{
  "n_layer": 8,
  "d_model": 256,
  "n_head": 8,
  "n_kv_head": 4,
  "head_dim": 32,
  "d_mlp": 704,
  "vocab_size": 1024,
  "activation": "swiglu",
  "norm": "rmsnorm",
  "norm_place": "pre",
  "norm_eps": 1e-06,
  "positions": "rope",
  "rope_base": 10000.0,
  "rope_fraction": 1.0,
  "qk_norm": true,
  "attn_scale": 0.177,
  "bias": "all",
  "tie_embeddings": false,
  "parallel_block": false,
  "init": "normal",
  "init_std_qkv": 0.0421,
  "init_std_o": 0.0105,
  "init_std_up": 0.0421,
  "init_std_down": 0.00635,
  "optimizer": "soap_variant",
  "lr": 0.00434,
  "beta1": 0.95,
  "beta2": 0.99,
  "weight_decay": 0.082,
  "lr_head": 0.00666,
  "warmup_steps": 109,
  "schedule": "wsd",
  "decay_fraction": 0.874,
  "decay_shape": "pow",
  "final_lr_fraction": 0.0,
  "batch_tokens": 32768,
  "seq_len": 1024,
  "doc_mask": true,
  "z_loss": 1e-05,
  "train_tokens": 224200000,
  "steps": 6843,
  "dataset": "wikipedia_en"
}
Each number is 128 + 32 x the weight over its row's rms, rounded and kept within 0 to 255. Layers, rows and columns count from 0. Numbers have three digits each. The size before them is the row's rms in percent of the matrix's.

# layer 2 MLP up, 704x256, rms 0.138, rows 514-522, columns 0-255
098:171136155115147160145098115212111074119099088131148137111151142169166130070124165133177104126137130095127118138112130161156150138100147119143130127109100094106139130067108121083158108060082115111136093140091111187129112169137135117147106121087106103150106115140162092164117101097102135145164160084169122113081066108121177089126133179138135131132187140149136136188121122081070124084148101122151123129144027113097129077104066082197149130137116129105143084100090186161180144122125115104172119113115086152109140071110137090124118077117079123137118106160141175066078094118128175151210153121148118168106090111218158138142124079113126143145102105122067162118148169178097113154131092132113082151201076142133124137080141150081118152067116233160139127082070135118121132189100102
098:134078103126134170054111098175210140181119083148100121097163108092110105162089125071118112134183186158052122118131168099116176134131119168156125117178104144123178112145138131148055060177115161095114144133148164147136140145142125109106156110132119065102130079074091114153133138107100066127167102123115184191125216119101137119112174116152137037183137157132121143128150153183108167142094134092117140194218084097145126116128157060102126122151100113198114115169142130123125107173180128127101121113114128118182125091127102084187115154051148139096109106143188091149114190138136062112112127117134096168107126088094146120119154124091101129142107135120148108172118124146142188093158136137090166143120132170097176088098134178131171112105112127120130097119190113106094111160164139
098:133102194134198129050185088129111133145111154056104127191134097144091165109138109181182113205129177104123098103131151101203150148128127124115152147141154115189112133123177097161092167120151105153088106117113143197112077125127126122155152082100150071119107141093090153163108111129135141133116115078145120134169128151190114151076131171138090123124133086121177147134161161109107145112145099123176150140162127148126144179172126072109140156073112174131098148083162164126158142142105121201207170098157128139102206112184195152085127057153126099119122121135142102097108092162103138148151096120115116133083097138080117117066148086108151155159101150107153116086149096076180168119137140092149152089114141164110132143095123048068167107143129123112125095132088157190116155057166094
107:054152137131121177153138150065128105051133165120149135136059138145082111104227093113082214105129138110120101126115148048130179109133141167159155143152165163078126161064171135166193172138132102136187151121117118159190178090150164101170141145129102156150152145104091104162086164127119135172107105145109089083106182145085120127122108207155109111108137160112079172080184179068151149131177121151138140151178148142131160153164180092106146136102117112159106123162135114111137140147187132149176119114130062086118133152159157144092197149157079095147120122142172180102169109119146140135094157142098091124118081121124185143131152116145102092112123123092149164093141188090130101153104111085139177148087112141108142156139155156118120181128162103167160147155105125122167075126195146
098:098175190163088101136149108176096100081100085088108138146173077149158158102055109101136181153202122158156132140127090115149169118142176154108126144144171114138102155170189165084129115131106134143125135082081090107105114151134145108183075049132114154112126161127169102110080100183154140183076140131189089105144102099139080152120156152085182170105130116136138121056169142142118166172134086132100081152144168113077087128103162158180097159089130118179095064104104143117038142129122104156161170092138160130150143136131122157138099166135154113148166175155100177117088097116150174142113093138149120178137157131148124154118103150162072130106118099128124149081107136078070182152166113109102123109132122098133114180098149119137204123169101181149163135135097037133161172157126097
113:117094158130184134116128100101190114095154110090116118067169147066145175157131152157164135064075171082115140170130166138115124126108122107068073051085155106100082177131121154142066085118116108110132104155132130132044078148114140138117120127132092175158128122128117056157111086137137107191148136148124171130144089092145116156126104126120156056142150148170104098062138125055104126128138157148145107137059139111115137157158136093112103110130155123178106136141054188120177150128104127144114076136166105156168207133060157134117095109200146145174130064123115120090128167162154148162148150179155112139104102156147083114132124118127151175150183124127110123093120128115099075124222135122116167182111096086111130161222145124077138182099120140127102106146080120143167120157134150
101:103127140145151097119113157135184156123127129137140086136167136122137097129102143158195106107095146141116117136105211178140162135124098145094106151159079127090202158117068084126130136115095157137121091079095085155101155120151126139119134132220134128109121119124106085197108043056103166117113217117141139178137098160143140128118072116124108138140069141157145146175164143118152145151093138107123107178175103135087127122115122172115120136096031104106109159142148134155154090133109132162168145138159107120117096152105062102131094127159045181129082153150083109161140143151147099047110117117117074149069132104130111163136169140156069096156140123103063142137127168065157187118072175128134104092157159186150120093114120155108115104119165130047161185075139135166114110081174140
104:156100111135143111063151164126131141135176072181164116059126108125105120117127140128154130091158156145106135123174087131109162092084097106106129159168116092099143121145098191151117093158149146112158125145106132167158096116133115131186081125137137149156075186138116121179127098145119136139179134110165169143127068138190122192094135143132119138089169087132166146142196118110080153117144116151132110109164101144162141126107159083128170138068173011113124147126127123115085145104091112121108134062103121130127126090095168144071149131137109106150182127153113131149074140151054153158181150143149162124093144122102086113137130156138112110130106176105135132142154045129136154133000183134102156073133130086122096163127117161111011181123126159204133183100091124115146076119127139
093:162188123151122116103120082150170104066105077156148136133128156116111129126112156151128100077134135174162100072133154076105198121150174133150106147126126116164147134078127086128096162149098121099166132211121135087091125130140160122148138127127095196109151152181059084095081129121096128098129136155130133177091167110107126130125198141114166174174183149101113173151103073113122087157115123091129117139087138104166112082121150109140142112149081118167141084116113100206180144150131107133154108107128150081092130112126112134086133113102132085115102083129074106088158098112139132102107129088087102153095088160111112157184159014093182171145113163163150161188109097183067091095224164118185095113141108165067106130135113086181102120128137201129145158171124102121129098132096166
# layer 2 MLP down (transposed), 704x256, rms 0.124, rows 514-522, columns 0-255
094:151141113062154133159139113059140180137103142141160078122118171114053198133097123121127164134158168139088138123102155111140144113098141086106103144085156152158158135214137160127095125152166150137140123150211124137131128149106097160094112104099211091103157109185109125105101127135088121094155123122129146158139083130087109159119117131104090089120096106109159142075213129110079114116133158164167138108149173106125089192149160111166118116084186171143177157144193117174168112171206065118136131135163084151138099118113182152119153146183119148130222176074164155092121145128132124107146128113158155088152150111140174114071107158085105204130094113134168170195153151109132130100125127152068151081090151143143112121210118134107121107150118120162164147112126117118103158060181122
100:173125123187089201134125176138149115088127135140067156116106144066133115161132143124172148147207122116140109152132139144076144115130103134144162147121137136129113106100114099151061135130084148124125085112139153175135157145082123146140136133152157114131055135099165101169054173129137120120099149126088152129118090080188133123146152155197170089152142143129139125126096185144074159155118122089030148112141136082117083154234168084108195171142076122134141084142121116184047072094161143132119076136067159091143146118112120121136123146171164123060174112135089135125066124116115156228159152103060169138166123121103127089146125174084144145081164137133118153124161140148120126135175160110125106133163144184133098147106096128087092153136145124152107135085147077052166123140120104
094:094173164095108147179126118148133104159148131084140123107083136145146055150104116147167136109136081176125128157109084123096119097155131151132113140173134109125170153158081122133084142099131130090033179074164143093115148080132188127126120131179165131121155097115141084156184143093138102150089120127109131114107075180110185114102119141100098065095133153147118072146158170106113199140091137165133099131144046122075054118152132093090157124172146094083126174187143079135155161191133073145100149125123187127127157151169154188100176131118122129150183106096105125131130139105139127206140102102160077127138126066180098122113154136167157143092125131113162107097102060140071106155148119113114134134145150146170158112078150116157067107119082084185149183179142141127216177120108147
107:098136139219134120206073117141124142132126117155174126133111084166112130165178086118097161119118164124095127105114108162210107160096123125147127137167149146160120132163145213186110211123125160171146100162116146122154169147138129110081132127163123137131172089147127072140121155110134140109089137121138145081116194156144126137125150126059088102127126099084109112110100090140155148119116156203096154138142159078184128183183133171068112108094101182057116082136083171151065162138160092170156139144157123121189164131150148099074103109173112126136135119163125095076113031126109185166107085143064164176171172103129125117129134108133151063138153092152150123103113138096119150164187126162106172095099120163195126141159106123117171108178145116131163097163120145189144124140123115
098:061059137089106147106140147134135061148079161140153173091110094163091160112089151140133135131135129074162085102123133172162171075168140193045189080131068134130164089192202182114099087075156128061161229098134146097117052100134099150140066122117155120126140116085104122105057100171127197132168153119157142139142151152126098126100082106139158144117087119113117135108168120091120097179109122124114133116110151097076143142120121118141161162156118105143126080166134104099162161138116122122136159156127128106083079130082142156131120075135122105115129160114145114118123182119145146108095096131096133128151112202140168212090075156176150140174082132168146098173126091105110130096100112094146104104095094135118125163189137140147148150141171133140142218125163158109140167092147103
100:096117093131150058177111052121103138095127149103097091016143187128153188138096146100098097112142116171111126180116090076125156150166113109120108114105136082137119135122133124143130135216157127130116122122142123158098146102160110193150180090134177061109095080170119115163122151105175121148113067148132105116108127133125150173141122097074156117151095137116132177094098171065145146069113147115189117151127160169120181101136129115132108162171113171197104175154094164109087114189128098127109151167107085174119184112046125191158166137177072134148121176153135119184091088134123153131163109118126066154104123101131131145057148122115079151124069166161127147122171133095156100144118092121082160161134150140163141130117109128131126154131171188086105177165133133120159136122044147
100:135200127175152094125122104140149129088097108140153165104119173126157123121137176096147127150148176126122250117121112118173197149227117052119136152089165102139129115118202154089141122183083147105203101164149098108109099127143149079121169141162101097149121131163173136107139119145070134143188095107151137103131160123172092162142113139105077084120206126124120101108079149175115104108087126125123178151127117109172185150143183118149059104122095124070178149179121150092144137117135051056131097122160120123096135128131126106180195139176143166157110108118152129163165091099133115139078143125101082161162062111124113086136141161102096111130159135142146091150112155118154117073106144108103136115155091111166084087132140107153167096107157161136162059167144114173137119150187118
102:039124063129069149088145128100104130123149137094086126163127175183181114133157103153145136162091156122150054156088081075152069151120115090162084103149115184124108126127157131136086150108105156146090095111127119149181174178130205131172151153101155138127141087101069125165143127136168095120081096155122140125110143119083126105125077134138150112112133122153104093165144126071113151157062124098150095067127134109141146158135060130194120087193089125175117156134135120141116128138118167103110163181133123102136152107170115119140141150175128171102055139124151137117192119169098108112163161072127101079229157075124119085071154113069142135140104151116133075103153153147078127102138107127097101128117115170158136141131141149121168133099154145131109054124107012161157113165174100
096:136110113125167134125119173154149127103092036119134086130102145105127110158119089127107083141119113118187096125158097068091137107074084123167138165096128124132118101127180128125075129141151142157120113146154144124124194128115113161139164148125106101129110095124189156176157155147131094122134151083109200093173139075119141085166142148134118124182120134157094139154140098099108058164111139123185175076063172111130155121161149162110109117089076112163135101085144135130164158104166130078213128138152134099091158157175111058126103152094122143168106211120184127078154163107211118110186164094143118147148138174133182104103163100162060135119147169148180146123138155175136077104126185155089135180146119132141151161171090137143158200126152148091119167073163104137104058188140166
# layer 2 MLP gate, 704x256, rms 0.137, rows 515-522, columns 0-255
095:170048126111179158108140096120120142137088109125094092078123162125108082122078082171094104110104155140062141096159096113092186159136102172135135146122110127117173106114105070184080068124157091120151060126210183140168147147106113117139225128127143100130162107100100129129131100111167115078170139136157210143151151106128141171104156107103154088162101103097139176128178104127110202077121102144052124109119162174086117120170172096082153138097050108161135100115114154112136105170121151161058111138149159152133129143112145130151125168116115135109127146086175094165145069143087120108187153154111158166155117142142113135143152145109141135151133158123080114141119127114119176091158113080201112160117137131124092091106136217128086125119190140119098081099152118064133155169081174
095:150124093164138122123121123129150187137117083101174112175155139133181149073126155077125128088124151133144173104136166167182115097168085143089077111103130130050150142144149133155117128117156145145113114157074131104171088166076179100039104124101073097188148109152144075170164105129194086138097165100164153190074084131130192070114161135139145107135134165144147144106094074163154101121145128176182127148182152084124172143150130136184094161163129199112093150058052147122112143128096101134105126111100147049153134081138132146142103133145111135120132112136093164075148151056158087106135189125163133123181165110175081142155181155100066155168105152106118137086154093144112120101136165121173114158095081126140142097098135142146113179104132153128140095107188154111162122131180160
101:115168097123099107157153126117141147179145139129124156103130148103131106152129144140114105136103104132139120131102131123131126087193115175154104146144108167085142069137124104145106174146108115103139164080118195135123130141125133095113127147143111087121148103156113126095118213145160131118168120103126101105085133126125079124109068209092096128108127126104110167156149193156119120159058125159134110147129148167124151131104191168192112161076061195160145101109137090153059095144173172096176141124051149111054093157119163159086202089154117099078128146193171105111142100095155089116100090113126109092129171098160169112118139131180202111129093149121089106126160141217154127126128116085197124149108096121147101155091109166184156191163085183109139128096083072132030097133126122
095:120081093159174119114132152134147139109209180092095094119132119145116067180128107195119102133136215128154127122123154095076078150102096110150115123065095190101171138128169094138117149117129130150147101162130134108104156148112129154189205082162104086099073167204105144162119128117106118133132095136148161153102134189126184096131100094167118083107156158125111129133138100120140154101171195182090162128136152094191073146101098160107146075149155174167110097138146066107136143113135113105134096102106065150188109162101111109047158108114138077125133123113097130148216088092139119085130099104111123109114132144168167085129102140161080091132152206104136120114147133109161085107138193121131142127097115167128123132101105114046080150102157109047129135151144136063090092136131118
113:079148130115151094094121171155135091144119117142141121144090145150130139092091126160170111121168154068114155123114072099094130173165097139189127156132135109143178208175112115190147141075121125084123104137106090077169121106134115108150156084151141150184160060120127194170120122172129146166114154096113110127115153103144140162136182170130104065142077126114109108114157196163148116146118150097171156132139152120131153155186151092138115166087188157140107166138146102026136095075070112103093143132132120202141106235145147120075138167196146119116079126080102087114158079151175178084162159152172088172170099113152158121208154106141127172138115153129101129098080117129184068104133100088116134139072151160139116108103097183108139125126130104148144171151127098141111122092118153
101:191119115128134159050183083167137151150154117120141151166112093145171143148116059161159167101149133160159196123129099123090071170131146063175137179130184112197062117124112122105101141138107094084169122151114125061105081130142048188116154146093098095147143130152084118154143195185148132095142094134106110137095090118131098157147163015105080169112116144160116168120119136103166110129135169092136147150196156155152140124176120161120092144154152088141091114124157140114172135160095128110170125172161163124163180138164089151134148139145165142073110134140173152086168152141134110170167088164143156104142097117124129099105115130106134127161149143181154096130148108117090061155068096148158134088129112136103207111110089159135117097195143162149072168127141109171091062119132147
107:187101108131158203143161138165120107135109125114152101122163122103108099157143120185153085156171190129123107144094206119060115135128074149118107098175125121155069223087092132144076087083152145119105140163138107075101098149126130151100117107148113116151072094114108088131176153120111090047153095127141155107110120141099126117175149160114090125141089139081135103171116166074132141131092100122185123170145166088098115121157134111136139085127087142165110118073084119120130081111145098112117130169127088147116143123182102159164193100084163121129148181116187098120135119132107102047074116100078137115116135114093043094191138077155152126161124151127103122150098067157125137161131131089104142218152136174071081163116152118136117069153089150141134151177140089166169081093177123
092:120185120146124112105171232161168112163120113102137129151212150149158158104075108146105168142131105101084165140099094155166113103129122148130127161140132124069084174142065098072089099113148108112140141102161112140165169176115115123157114134155181083145174138077151126158142098133164097099068120099194126088162123134188138051101140105116138104140156102114094085122117136168154124099135119156097117084149135104090079143115159145106124111164101085106161068121109092121075037175070115153117116131118118149092193155128121127114145151093082118143146160094110119166123136130107148139165101154191141127144151118118090123137116201107124132117139097178114120111164120115130139098156111052071202188147146057089136106130165124158255145148154123162128112106096166137136082113150161